Weights of a small transformer language model: 4601 steps.
Each number is 500 + 40 x the weight over its row's rms, rounded and kept within 0 to 999. Layers, rows and columns count from 0. Numbers have three digits each. The size before them is the row's rms in percent of the matrix's.

# down: layer 4 MLP down (transposed), 2048x256, rms 0.0693, rows 363-462, columns 192-255
# up: layer 4 MLP up, 2048x256, rms 0.075, rows 364-463, columns 192-255
down363 096:539546563512523462472463551538514524475452491455521489455531525486480525526539544463512494442467521428465546546541545510498512513483521520441566561490519461548521550484514503529561523485553497
up364 097:507439490541474468523509540550571528519525416507448543421464452540503469526553441557523465478505474476560479463479518528441516495495499511475521397500516508426529392541439502566493482499559548
down364 092:499526480521481498523474537538490546539415445574411473494475532529457520441472558539504451488548433523481527499489477500544478553489484467514518498459501490605531488477490483499532515525462538
up365 107:520506469526467474515495533552480520574421525479476508519477461431446478444448495493440407544507469482538542556585541617474476493523553506466521596493491501528504510459526571481484507468523439
down365 104:551571549509507518485558507551462502409553538526513466491496484493513360513457496524477453540475504524453507470510457512494495484496480471456415502440514542451504491466503551555451415502451527
up366 103:491473527532520478491519491416592502501464568464541566499496461488527521556550465494428514536514474416529504487477503495500530501454455489484496463523504513532497514429482485513431454504549488
down366 105:605500479519448468534529461551482497464473474465446450560507530463458570507521504490504432507454455522501556459512506507468531522501450490453451387425499498458521527575446479512426448509476516
up367 102:541464369489510533469461499472548535509499516553464470478538536481496466523470468469525466420492486500551541504490460503511510442513484522460530526431514546521480509511441505541481440541524444
down367 106:566496497473503500510499524445541490528465506438436473496498494485536509559505470464528517553477505483433478472477495473555527466505563512487559476498523531453585509554538510483453484473471401
up368 096:536518411561490505501527485465515507502538510512501527443620474437579523389515525448536483403485459537564564455489402612474534534567476459481491579513464501431457497491438516464527523406474454
down368 094:530522497466451519481542504481423540459423522546513478469501470496558497494429483541501546509492462649498437495479556530513527489383449478540551498521533546555532525477518519481469446507472546
up369 087:475480527488487493506449563513525539455485435508555531513547470475507516433441496534479488467522475457415517483452482474504477528494580444512540560501488501564549496525449514541453470484471548
down369 081:584475474473450487480480510463441521498491565469451478509467561453535477479454453511422560534468500509499471521515544488502473500530491541514566448479485515462418569507556549515546452502574469
up370 090:476466462418491501494513470509573469496549518467529472500535557508504530404476511479520602472522481531461507489545432524447442501538469515484527452527462542452568503494406459458465557509451546
down370 093:524505555523454537483471589495419544508465433545549416489516430570475497442508551429498484463535551499426497495546557495449425519508553596527493461522545527495564511472470465498455454517456497
up371 097:553544514432437571509542495580509473534551430503523533473493518516495465520477448514493513458504483401492478470488519430499486467469487526500473563469489496488532363485483553476513509555499544
down371 096:547498444542520543498458557509574469544470465552503606556480538441463459503540565434548540478444457514516461566545509559465529532561541519511464526485495467525519480513570502508458516476474500
up372 105:506506501521533531532548461475493450524531532496555492460472421527494467519462513540460472465479485552509497550451533514569497491460504478429523542431407479520408504524438526470509485487514456
down372 104:538460436554559443481556545530499507525536533519498456504458484467481491536555477460522518479420487625516507506526516514465458473502513530530547483461539490487485492554497465529538542514450446
up373 096:476549459514480482497529501511507471528529546478458498469577454534487470547506462461502508498582406494516524511501510518493493505484496462467513461462475581474485443460479515557487419514414535
down373 099:519470573493523494518522550500499449511541497487457533541472487527507541513480498539492447561505518514456417387560490504549481444477517518465467501527512500515502510475419529523544501542448524
up374 095:504488487502501493521546465474476535540533608462515471560478542443438509451446512568517530432505464484527463464559490555468469470441443466443525504530466490475538456543594610471466537404424499
down374 096:397513470435600518462509503544529471482480489474507537476497496445532536513504510480451532529473476576516527479486498499493498518499514536500482582501461395564503479453477449517443451459521578
up375 095:526443509529487526465499498555584505553533522458501537464462479503510507471453459513494479445552457470501471472522502505506488436536505447547558432515429535434491526521501498494448497516493497
down375 092:486528444499512480483407453511481424559489471478568463447490525454470487450459459503510527473523441536534518530517461501443478469481387546461481531565490521494471566490541590579498478435555451
up376 104:528481500488487487573480465503494454517482559473536481470528457483462432522457531513449529490505478472484511533469509529538536450527480462448503480428521436508411483434558487481440540495505477
down376 101:545445560525473510504552514456460457628542461499426448492483508476470474526441518433452489523478534578594478504473531519558441517431451480453468519449417521509464497535564490397553499571518472
up377 109:533466424546439495522454473526462467461445481423560558496508483542535479563486536482517506486488525489514565503542446508585458523593443435510503578445452483449478418513513480513435494515528545
down377 108:475521411535568521535516489503461447506541491501495472515533514443488572496505452505478491586499462465442525571462431455565426518558466492510551513434480512509508485422559485456532534528563535
up378 104:532581545441536550598458452533527503497551600498505543484499520527454486519538472438553434504450437465554492509465562533480495429526508492559441504481527477524535475476525521511571479423500474
down378 108:523521528468457513477500471505557432465497456502454498512503480516419467472489405571492514491506594497472413464504446466471444516479454536528527469529510507526441414490567499466488504532442545
up379 100:461451556499507480471521466484462528504461531497464515447548456578465523450506474468506557452486532517478563534456504595468502513517433523554532536459506490532536501572507511453500536505469514
down379 103:511498561524464517547492564426543480509489454428412525591498474464513500513498539468526453466537554542520519559487551563490460494504482527505524452483515545500503496515536514518535570353512474
up380 110:520480545524507536546500469488560510485510492508514481534578428488510496544512452536484460497477407453540474472541590551502516472560460411531505556502433570450542479547484565554533529523534480
down380 110:532453464497485500493501455527497579562500473497454489497488544457466526513508432494488527550475567507504404553446497504512533458536473529568494482487531463437545459493513494507499513461487512
up381 098:507499468558569516539566474520454495497499457538568545486497426545450469492499524514482458511544556524533462487495524511443484462501390468448504546496521514441507494518477524489411510552465453
down381 096:517594504500447472460512505459557526458470461509521564590538466578550411467465520518540488518562545557481495386492508456536565439491573460563492465493427571530467433505501518477414481488527528
up382 103:463466556433499557498546501571556523530553510515507457473554452490508506539492423465529507510496407528448520516519454552486512505499497485471507473411499526527420517527496533454473484472511537
down382 107:437489483508518492484482456480563464454474548500533557436479560500538505469458472546511483517601480506478555538491498539476562544500508568518524444523573521532506576388535524462487491466528547
up383 112:544522546477558499495495507569536490512555523423499479440611411479463463532465456478514452524526448494513517471506468499536483477494445459535501507493514513436486518469556461501483472498475339
down383 114:454433555457496468514509531530526525459456473541527488526404460514539555517521448530419540554459493490457439494543522482469466544511545457501515546530491473565535499443502484564501528536469456
up384 105:510451505459538501499496487500465509514437432490476523564523411490454538452490514435461513515521479526477511512536491526611535455545457479496480565501469468531562495457513493559531534540552517
down384 108:484488464485472554421477445475565440518530511509459454525483487467491526512512511523508472599490507522462521545523503545473536507437466573508467436554556513517538554486454482538523528585468475
up385 100:491545500509518493578575488521473524490473500478515513575462492513549488550461459463453493452499473524510525452432487496454509459489412474547480495449490513438487479477483503546465479531558486
down385 100:475437541522407483513467557453563499493528390495532460520530466476418549512417491535476504483443502509516455536509559525524521475478519569467556535540541488486485462461487465459541463458536432
up386 106:434533531537478507501521507542469474505471521502480461480577459527536487497504475528528501481541452462513511517564475476463569407483504511571541515504468438455460385474578525493482550481532500
down386 105:577449460521501558550518498483554507531501527492502534513499462531468456494530531542499484548523602516490442502453502454546645431519563541543452445493442514498392503455489499530515439445544456
up387 095:525474526466496498498501543478515453536409569600509493502456579560575543538448466480529505482548430468564512523520516478486470435485486487572523495534480495543467442524458518512429589479516489
down387 097:443539535507548533539494516521424490556516481516504545473498503500559512518439405497535498479426458488451554469515506460509502449463491468547531539564520542403450520483450541495485477408537594
up388 107:513501547517511522589475581488560519489532542484452479493555433549558439502551501434468547490504550491557563498514511574455480518442497477484400508507509463499491479474483464441455384493494497
down388 106:565457495471524451543548473485572473579503598505532471530455462518521500459515499559519592542506476528468504448459511460491540492480500533503526466572402546488499501545447495475499485446413480
up389 093:502507439436514471476519463557479485505540522499541622499517492429477438532485470502554522520553581503451464494497533579523433519511555482495562523464519512500491449475470581480552549522486490
down389 098:522518463504513487541421490531517539581530449458465434515579426514461417485484446464540548479495559489507463490489499522528511410561516456565517490444560479445472465492470488538476561494589497
up390 106:427502496501542509523572409532485512519479475504534497431467474466522494497509479460516575500485463500536555475425540528528463449458427489504457450479515400502429480447476431474508540470446560
down390 109:486490455494450527425477542487470470522495512502443530510446451510502523483423539457517512513548549498521506556494506504562538528556487552557485514467505529559537565504586488569533527538521465
up391 094:602472526502540459516456486429515489564506520456540479513486473436491547413543432528455426450545502464464456471521529519490561489510450501484496502513495481420498528467513508521494527495449518
down391 099:487384428507499556479522530450423441448532478605511423500464508459466548488514565438472485538549486464449393521553479475452530544513517523506560455447532501463539537478493483558515519466475530
up392 101:419454515523488478515473516506540522513481570481500539503526517450503466514502507482448561476503450435490565496513571507456503501432476487472499506480527542423468489582501569472458409563472551
down392 100:481481469601597486448483486525521482441465497488455564551511479511463435539475540514469450501489502470578444510566505499489552498452465473446471528534473479438566477476561513500612503487476414
up393 102:543523535467488469496483455528437513570458580477470470530479444550563469492470561471555452496503536494518581496499480540467513504505567486487531455428472461530489535619480488457512493439542557
down393 098:476429476594542490501539514567494572504489515502522467525483582592469487408490520438491499539551486441554490549456468476514447478419425523482493530490517537510518449503498517534471416459450482
up394 099:510492476547545440524460489513468452528418509410542494441497483546505509450528473572560451478517415489599602574540471423544501531489446493571463577516458475501563410514473483525447515479508596
down394 100:521463431562451549542460481482552467487509520464487477467449479466499523560503530489437518456513524507529441511514503509509496529549452489508476522542457505559493505499483447508516497505505412
up395 097:546479531471538567518522434531572523485496432441511444553470566407489483538505447504471460471497455486426452524458499553510448456473475420498487477496540484428540488497570499551502528548545436
down395 099:543548485475463481432485485488525519454567448529494536479547497546556530523432504552558429492513551545530527477549507531471569487486508519515529557557505453517491567506457523469447495488531485
up396 094:491469458439422486543534514445468515595482516596442547481525427491505552479512496475504488446474492512504485484514429513535465424491464506457533484483488531544447445553572498571494547558517510
down396 101:491532492511466507488487475516513527531482494441502499523534530602415487517465526511447574481556464534513499466545527465514449541513544510456446510431497524495514534626506471452470488483462529
up397 119:553475512464429492463562445536493489563560524386549573504558545542542491519405459456502502487556465503509507437543510461510458463450467472485513504435420526524487477479526534518547518478504450
down397 121:500524564536459500512508485552457513534487490481540447512533451526446491471449464567498459500457462534503481496477538531441480490496485486474624504448463441557441546530488502536434562458477460
up398 101:481486445517378499518425496540534538503565474528458511583513516491506494489471520517449434486505497441434440504553427482478452418538462456523537492445454513444520490533513594535464464513554448
down398 102:596478504474545439508503522434493435516462448514559466464474547480518468504463396486520457448446446490488512497446503516519510492599427468518492481462552515496442577505527501471515485486535486
up399 105:481466557531528530484456489563520497465464544486501518537612492469524478480461421450515493521509471466514515473473458512515512527478534385525445497521437478503488466491532549532482525498567507
down399 104:551489466465494537466472490556470524475502582511426504480511519593452509412488499469496447505497571469527496530547502492565561485528510506491436485502463514494570474541543515483458533524535506
up400 112:524465519514468501579529548560420536557556539510559460516454527463527481435485494465470453449504492499499536441502517538461458433526502522509556470466431467472539498501554550539414543486569503
down400 114:522485572514589426505514434563647509486540548447525489458504567520498517580544472523520496502496527459486485476532473472472586481472471491492485445464470507474485501500500520524489481490497490
up401 101:544487549488482512516516484548512514523538464529466538554569409589443436471473457541543513460518511432517500525475527469462465483489528495518553509453469446528441463489499525403524568531458435
down401 095:491470528446490404537523453453497525554440459487456481458545477577528493472466445430487535494517439542478604531465526479506527454489482478511490476493515493558493477493495526466509463482574491
up402 094:528474468484488520578494523563527516518493592563487554503548411513483444440506475569535449518539470462562487427500492552489509466553514496533575497444494531479456480427483446456491506416478513
down402 088:475541557459502509426512448539487484491455513553507445556496536555490534495546537503485506510446434531537538600520541492478518531495499493511461492535464510471521522568526578530568467539434460
up403 095:533460465501412570505498482450447529458542491516425492499595527546456558536505472442518444461513549471575522489549478550524501497501495444510535541507431486546502476573529546527466414480476471
down403 093:548500476467530410434527578466492451521585403530535447519537453449519530539487467495436521460471428507484449493508490564492499514497492446547545512515583509536462624435565481506529490512565521
up404 103:486579508505453522475532482509470534499526512501547528516459518494535459491467488511489490486524444490494451550485489507563470483594513445432460479509488482468507459582459479500502400594511608
down404 103:546570533564542461448494440521588512385471514500434455476477538506516491514459516462460558510470538502494477594506517481456497552532515472522449486489538546652553426493509491571557461538447471
up405 106:542420515495523512544516485524505456473508506568444588470481490533536516485453547573471519452501400455582523468543462429508505519527492489571526542536531554491413455465508492462457543493531454
down405 106:409465526521576546513479488523498523530431491485493484474537496451486492474517504574479439595518356522485500454491441526498449454523489476539572447555571502489535517526515496494522500489455500
up406 111:464517513485346479528546488456531515545447526537506506493474480495492543508542440505487564485533535528458540527488520495490517444451462452567406438459537565485465452494545487509476501500477530
down406 116:542526498559475487495498449489445530517506522471517541511517537523523502481473433422452488511589499552513485527524604472547529489499477474461501509566476486419524533558517500492450525512489516
up407 101:421512518507527498492498463509454532493535506502543569469522451528493502472426512472467535423461568485444556520509402510514424457588470477557521540534412468495474475594520547497446552547426492
down407 099:514541477469533513520525506487457458562433498445429523519518430558476522525523523495500491528465470506510522505521411479511505536510466538522461510521516521474497470534415524507526438568522527
up408 094:479496515529484509516509512521537488455513487430529522459529498471517503523454452543520469442503537529577477503524472557449452439501498526480453444475397582425412413454471517495445437485487500
down408 092:468489481480482507474470440541461456524521422535594477520488524476513557462487481523511477454463477501436460446496541531523493476491446522449562447490441478494472578484554446494501470550572495
up409 097:492439508479522461500478480446477475506455557470458493558481512490458480494517542428453459462479501513468487499508457516499451503423540550458528523467512482529471486524455552521545536442520564
down409 099:541553538500598472489596500445503570589576489519461472519499458491512501426513501527542513476563495539486483467512533497429539569489522627566430475595408510521522504443465448538490485500496525
up410 105:413487526567470486511516429515505508502407583495495558485518467555502504491416556474491483453513522494478516481458438482556495491559506428552478445568485506521555577508554452525497575433537512
down410 103:452511508507515467507547406452536480532511529469452510488480502511447519524574463500457454536525472479514458571565567533471552517514486513580545516476547511509545468495469568529495471530551513
up411 103:572479494427484542489484555508554462582536497477539556482456537527525499518498484506458464531523542437533587533537521472537434490505476488456523540495535461531475495507499483480566441510568501
down411 097:471552479542444574492499469511463528459445524605513512444471571533513520480526567460468613532475484461451491484471515485516436529527484469496474486511434507512532539567519508492500515511473508
up412 099:473527467557522532555542488519459520518469517463531461460506450503582521499506469529486558501482540412474507455454482573517526456505491508459467497528408519524533513460506475487419496492526522
down412 103:477588472464554513567472468490518494479543490529540534494515572521465521489476515490496477541488457534600465513516487473549514461512462532455465421535467461530465401398431446492505441473521479
up413 086:509500584446474493493469484453511559531469517475437484506452438502494535442503486488580448409530498453497609537532473477499505473536508471520452449541478435539548498558447473561481532576433510
down413 078:473515440474528540523481497459427551518485437528547461536435556571473529555489471508493500539522513416553451512526431543516547512510529528454488457518515555522504540499502564555570495447469499
up414 098:407447467539539483530535534477492500558548465510459495488527527451535422403481431542527466422499471453433606430498471505437465462463459499543569479526494405515532428477458486472482482451529515
down414 078:492511502464526423462482561583498493521547485544483461536616573501416492451536451544479491483464484491517473567546475512583529494478458521446477527436468467517446518508503479528454462544504549
up415 100:522493501471485509463516392479468619518494605573514531434474500424465486395465426497564537501517501524485558510533455545460519493490451459560533512443484492460417468466438443502495514485451466
down415 103:537524527497434554497453552507483472501479449491533505503479459489490443468548531442555457526475531531450506547472439523496552420458431533577483527521608420477517540449488533536489485513478532
up416 097:503566413523507535571488519505472494513423479496447552529502473466526431462449449504494501493536549513431556503547470524506540493572499449519539448548542488439462518537510522565509536607501495
down416 095:510463473439452499393464491489472459436522482460546518447502453459506569451520484465476536456477534489476440452485542561506523474532527432471513446509429454477501528454549502478502518474580554
up417 101:511560459464538497546495505517552511539540524499481438486446465467407512502479491476507420545487462462456558501537495506494555445533511526446480523528508493492437494482522533505455439587449508
down417 098:505444462425498421445504508567479514483522577416478491515539539454530500495544595459476472438529481600465519483472523532536453504576505443571446500540426519478521547496474536489497552495544435
up418 100:495508496489534541536534518483536460550378567455445512459529469490519556484518539486488491508497519413519570456526518505393523464585566552528546524509529473490488478542460514544481453501517556
down418 100:529453485528517534516477481413479566491487500470409484575495482497500458491526589457532549413533510439513408489564512454540519555463538533611529462462491461529414494520479563436527546453577474
up419 100:542512533502512510480491490456526546504519505525508457554504562434578451462483495525511512491499529461485481472530445486432445501456544419584470474501508484467538488529449516492450474548436395
down419 101:458513535504552521452450541507485418483527519506481514472482499526517532475510522413437542496546434491509534498498515554543467497489491508473486537549525495540417519498459436487584527511591501
up420 103:563541415527483574503459498478508479451541473486508513507514517435462445503530516502431498446513501504481524470489483537488492517467481395512531524493483556449475505477515540531468441462547502
down420 107:475460493524531552526471466496611617468458494449538516445535495486464533528514465515505550494568515496470502508475487509512452465466442490455524529502446539443489452529478532602477477531509472
up421 088:553483430492491505504528521372608577494487469497457433442477481440471499491543431426532546467417418434525519543428539524552529475502526498529563570505549521491540536518504474505527454506500511
down421 084:453465508555521486473494478517508484477428490484497530476516592525419569515421510540496434528534490490527472446500554450538473554433528550432463531500547554568598448501476529571483429439426519
up422 092:571508512472515493511543489449510472495481501480525516505485533532488474503484524566474425455517464422502535513475446558470566488483476410520519476503525468497510505500449501492452469562552493
down422 088:450494509507351523548443529482518477480457451479547561505484440521519525511531456469536544510515536492549542522495477494476446472488472508401497594499549496501530508523522497529448502527547514
up423 091:455533455478537504523494438561482495425425453574550515479581510443497452537512554483458548519526508484469472567453488511518513476485497499522505555551500518488486498458469525527515516528551446
down423 086:490471511496539485490528573478506494573560516477487498510501486459480484563514514590579464439535456506526476485517488475476492462499515503480503473485505480453549490544551452453411478509506536
up424 102:467506443528516444552527522525543547557497538525508475483473473495557502528460454543554526487543460465475443488557539512553433474520539446533562497449408482518484489539497485492493574575517518
down424 103:516498508493560511594498517535550390481451523512486520472506562529538496473467531449471432454495467607489532507485481497527508468560469555539453419508558451513533606467552482571499413478487464
up425 091:564439515647455486476516508486608544538458559517495530504441492487514539554467514467469453501487498433546481524543491510506518561425534460481507459467493461516477493569480511435472438541549512
down425 092:481548379445543455457494453495493549518591459424422493476537512476487441537486536456469564484470536537481655500478526562492488447526464527504472496529480483488492596452539473448489485484526502
up426 095:528483462526435491478514545427538506480529476499482515543445513481503511501518539503486508465514522450491419481477476489539532490514492480496519458467487497446518506537463476573487448537490418
down426 092:510586445384491496495499543469412486540513520538479418527526486524512472460575378508532550530471459482497478469499462511549430438499484504512562444513532473536538506502470490506494458525455523
up427 093:544526439516454534509494504515460534552473539515511501428462461499528512438554481525444473445442441569521531467532569551531548419515491526523513479521469547463470467491556510494406533485441500
down427 095:572514537479440487560439508500483469513515504434511531569509531457476464513514441464490457412508462516504487458548573522493563489549500550469554596487473522538546544558554467436447532492499472
up428 099:482503502531488494497484400424493511496544482446461562524517453554496527501547551521449484537525531452598491490544489511496409507525472537476513503526462481463488434561472487506542511512530524
down428 102:519472507524544539557567506495510523434521511563555468581531450499587467596510583466476503425480529522450544478519499485511451468537521468542507492453461497499443576508579510488537550497508608
up429 109:461542529491477553558560458493464494557564467511454478463524478545537497498486479461556443485538516411549465498450528529467506456518423535443548508495504570539442482477531563472464546479493544
down429 109:462519501493476437477512481468482449540454465548409535502566526422488560493476483454577505469486446516548533525471510520535511469355495479480522561493527541498533426465619448456470538456508484
up430 098:490448526552502429505531493432493526480535495446482528481514492493477415491466501513526496529578486451485479528466466484506519522509518489562477545533461515433468417473443490467502518558448514
down430 100:525496506470464424475503517541511538566481464499580479470575463579533571420464565417521479536510540498487476466553488513488489511563516489486435514496487509478505519535512556543593427421529543
up431 103:529517544461495506579554565462527523530497549436501474490605527524542497525548442522483472481464468480520567423428559478520543496425453446558550470460539511530463499528572477552525571508472524
down431 101:516520549442495507439524527557480482518551483516445506531472533514419537471597414490510481573532496550499480433393428449434505484509478527553438584485457519508502452522505538504510485465551477
up432 105:514504485431488495532555510482567582534588589463499452491441559516525496519490539553502523480472516564574458505503509522522434389519532556470595485517502468466408473452458510494473465522422510
down432 107:533532408486475460518531539486540455483428470453556537463534456515477515461519504464450382472495520495499559431524492547474542538544430455525539489520536508476446573453564511515504514544461552
up433 100:478540423476464536510494470487509521492478526472480569504492481467519461507454425540455545442500412497477570504454458663484530460513497450499493490493509528501501437471541538444441475580566498
down433 098:561463503497484511520536476534480532507516480446585596531514431531480549482538488489514532551591495518580516507610511493480507574493479511516474481426467477441449552434484452502485480469589511
up434 100:503523487505558452527584514513488523524484545512536436534505491497468469518535479524470499505450473390569551492478458496487511476493471443545510413426485565575499544530558502524517507505483484
down434 100:469584483485555582500562539526558582512438546473528519446506547434396513462465490588527480571568554399485493464520546487438495439466456425541445562538492528485538408521520542469477478476462537
up435 103:450470446504474552545530507554490499494434500468455501508490469541539434528550492521545480549511477441531458507466459493572536473549486516518462530487585439513553518455550462480376479512524542
down435 103:500461501572560586505448442435541521503465534493529503420493500505499538476479502438473538488533590476538476476548435543510385471471527460492425522568480541570479435580509506592456472491559514
up436 099:499549526482470505505549478495487444488539609463506569444459510471548553481521470553525489466501507505519545462502465539466495501483539524518401428501518500449568547544534471478582414508423507
down436 100:394549526489511518472471488482517571483480469548494481500552513528504470473476511495492484500507571455534468494478398479482487538484526494507429500461476521544485505410489509508484495451480481
up437 104:564480456448517498549446509543474527477463525450489567478451512496492489470452431464508540409496602439499507516563487522475509458536471530578456551422525508522488430591528523511450563516528478
down437 104:481545508531509503504537498589521601527437520496540505459536503495495494514444497496523490492598550496503492471489515482477489466437461487568462457477459571466604483501514491450533455544462467
up438 098:484512468486490468543530498536476495518485500481496509492511491527496558487528484533502457438491494531503592521527462477466400513547448432603491455477518435467488550534498455518471492500508451
down438 102:521515456517451415457458482450503450586474504486498496487468534492473481529460522447526545464510479551442516526514494539497491494452482520472435517524567561526526541454541450490528551572528505
up439 089:480491482485532535496506443567561521478527543561551520470477438501558482492436549514470491519466484505569463599523530567459452538538490557455504500493484486480621531603516467511469540470522429
down439 081:474526524480477444521468468529418550588498530515507428496532526518505515471526499566568516513509517460602475486516517496455471467534448590547587471484551520502469518494474439488491441560528537
up440 100:548526561518516497501545523460458441508486526548554516466536455456460428457453464554477468467538457469568575523529501547469554419520486504498486520480490481453536466444533586412487407534524518
down440 102:546428549496490549510467546508515527528495561431429550532480492457473517495526492486484527462503480496571462510503501553495473484486503434496509474511485484471447492453516487543494404450500491
up441 102:484423520581457564494451553503562501544522544510478527455508428455535541513509509555462524494511450433502511467490495495459532460447500465531464498511526528462527429509524520425461465530466465
down441 103:545466528452486457582513494517495512473483508537579416537474383443492520524574484517498458564419538507492522475557522554460473510462485470541506463498484519474475540513515447540497519443508512
up442 103:484503444578542479537462518480488476507469518493535545530545531428581499507455511533543488508571504410486522456540453457488506466521466516483492451474521566463438470469565570526491478501542591
down442 104:494505504456441506496479480534546507446500511532513603487472487520524541517565579510460472463471436604543559460511466510487524475532616505466532489468486456499513556462521451457479477383538531
up443 116:520532465542489495470438458489483520550576502482468527567583509583551432514465532530569486511590500441550472507514512514554505537542434483519536507499499495537457512505516553492473532523543555
down443 117:580482460510537513534502504499537483476535472521579495516536495468572528462493524514505472571516463523479402487519491479499497513418492545487524500500476497461446439522511536580482515506471463
up444 092:505454488543479490553499511410508505491484547517496531576489526483550484485550481496475550492487569402542535491482498577530571485488509455520485441474453512482441498531521573529473497552533498
down444 095:536523468469463477478463553508504549488552437493499489518456479459530467432509546432477493528522528582477525528557501484500410510510465465617558475488485423508580542448531451547630488482537468
up445 106:516464501394479490521545517447512568519550534494442559503422478476449486521511480554511516568480519476493476480465448529494457465546494473559467458438531469437535502487465514494431503494551497
down445 105:509524519558537521591473465532539471501468546441505453500482506472533523445498551516493489477564506461456538503553522476514489481451543526426541508475447484464517455506538449473486453489462485
up446 105:519464471464458515510501468464432552481515468492486413534542544532487491509472391499453461484536520539550481529445445505484531468560507497480463568469539531399536450594520487432465509488554551
down446 105:519509487425469537523586560510535501442460437545463515518460488526430462486432528552481507510510582442549417447500533487427510524417493457486529523521502536537550494502473540522407596504525495
up447 108:520471476467436482514580491546508470461448580588527521465493506510474461455439486461463512508582425501501524546512500502511447381451492512473490524518545475475446473480470548446533529474455492
down447 106:565505553622433514412461476494511458490494448528494532437489554462517504491527488499512554561516568501462543525499487448460434493517523467516498548476495494508543437507455476468474569457471527
up448 102:523501422506508523518535543431510530541481516508442504572517419508564528491501536467483463488532530512586498554455452569538508431458554516468467480473496528422572521499537532505486506488573500
down448 104:505525501552439532539491526506510486489546433469577532516522489481380478483567464423462470522477533506461422553460485454446474570538450550563454402518441557451456519435510520457473544435493473
up449 103:482472548469435581535505516515472453510549491501539484520530512507478469433515400538488513527509499450516494494552565535464466535470524513522488498489427511466551488404496539485501521487441551
down449 101:502462501463553504584465520457541582509493467505496486436429493505542498552498447514414453523505503507507517538469561501526496456432450550568502517515493470545532494492534464494495474539475491
up450 105:514497535415514463554528571541476464470519527498477457427459500456498480479444536535449488466527437402464541506533454491495521507416453489490503468508532550546525531551525497486462514492517449
down450 107:542500472551448503443505475476451500559465441522516469529476453477510445518570540536486542555429512508532496537488471444513473537539553418445456544455493532520468534559488497541478550434519503
up451 107:434461442543489527559500549512490464468494498474570568489504541539497450515494491600492490450493520423509520422467524480425479493518530498439593477516458456412571411432510483521515475511530548
down451 108:538462517477484479479549513520501498519457485553448538426493500438507430490608547490503454549506553503475467484491520495558502500547551488558493534568534453523489457484588482513450426485513549
up452 111:524558461491445496519437423533475489519473501454495500390489482488494468463440453501493525468511470435465537511595527505534507415462556474551533581511438494499471441496589568524498556513472500
down452 113:574413490550528442409480464434414446534471448494538443478487497481531520501469523442492547548426500533534514502562482547526489528494500488487446527480511482533516543537551526554503473536441475
up453 096:504476537527522464510526504490497521453421485495503502584540477496547491492451425536491539452505487503490557505490495510474504496452534441492488586534462480470520452455439492508469431527484526
down453 092:527475540483481523578504450567461538542541546531505585485506481502540499492496533499496565572553545528520455477506518442468525528467460510512458491482483555471541564509486522542538476535512520
up454 098:492492495512442566542552512546449517497564504489470535501501428493507459551468436553519521449492570513424567461540490506555531474489458525507532611533361388461493506590589496464474519543438524
down454 101:498465551522466529507510602454489479433466493516526521511483522532474428470547548492486464542492536474529453500607473443516528455504592501549543447441462499523558523529509474527553433480433395
up455 094:490506455514503458503507461526515537525469492523513575518486458463494506431552500486545490472497508473467490532448485490459431479530488469568482446546419540539517496521502588482527543599441527
down455 094:519479552427520510520522535487506492564570467509503489511465554485476594509523438418476486542522468514488453432498565551470520557575479461532551475559417540431523515551473500420502538452443541
up456 096:472470486489453552533486546586520506529525533548471542512458515457447482438565492482478486453530497504546425484480514444479450528502500465543468468493535557397542467442540580463548452527518488
down456 095:455500508492522489565572493474474492553476437509506486441555470463474514562529450547489498496555499554455519492460527469509493549504517426531523507456517487433433507528476520505518414529536471
up457 092:467479539538494546556533442440464513489476542588581485544497445485534488497596450416481489487510492432513446416445443490586495496479400539475453516462506534483464488488555514551441439496565466
down457 093:557535615419511498482509530554516469455472522565446460475485472542423431499459541420482511522542440432560512495471491568473470549453569540459550548583508522501480479494551430496527518599514463
up458 101:455509460508408493568484473514540583545612541497516569578520481528504491451581506484515501547514516501457476478570426575437542510519519513469541561424520534469461490476520559478497470523504444
down458 094:559502443519444524548463515468432490549466499458574535522569530493494494465480501501429548526476483468541539515456447476485487434458513493459514465445468503513457481543531524490550550595577474
up459 100:546513483470528508513528524574479479517472520452475498448515455500493501447505447505480446497502515503512462552414472490577444477467488531491422451461560458483466531530517503475481467507512382
down459 099:456486495508505484522531504437518438535478502479521422510439491514444556497500447523464546561534469527466445431477477515481465560480531499476526456502453543526500521518497497488491530535485525
up460 097:498547511577477524506491462538519533489520423476498504459483488413488545492552381477458520506531499486472600515525485503515411503489430445530467452468475522464435500494575551486521495503508526
down460 097:575466496400460482483498505560433572486509480551449545551449558410469562535539528473498573531494538432459463482519526491513496490533506495471478451488493537538452491471486517509541513516452448
up461 104:496551479508441541589510506503464440536573489524529508548465517475575515436505477452540541453518465486482468456548528501470523485580403462472536510448422527517502442497441550525447474501499494
down461 104:529428380568524489516429584578469527470467499529502477511416512528457484506579478510430469549499453544468497460559482478501491446513534520513434475441465444462498501524510513508563424452474540
up462 097:491478514498416503497453467490480516442447509596503544433521458500547513486545491567561506477475535438521568459458488523492525506459535514508539442511475506526503451503515451477534576502458528
down462 100:479467404469480492495550482536439520575492523455623470489522531508469451491516573479490575540486466437509444481544515422526492584462480561532497510436487486551505545545442433453437512476540515
up463 101:548566478508496605567499474495512579556484541481491458487471414496544483485463504544517513466555490427490498461488526509554516457553491431508587448553460523508482415529495535505518500554532539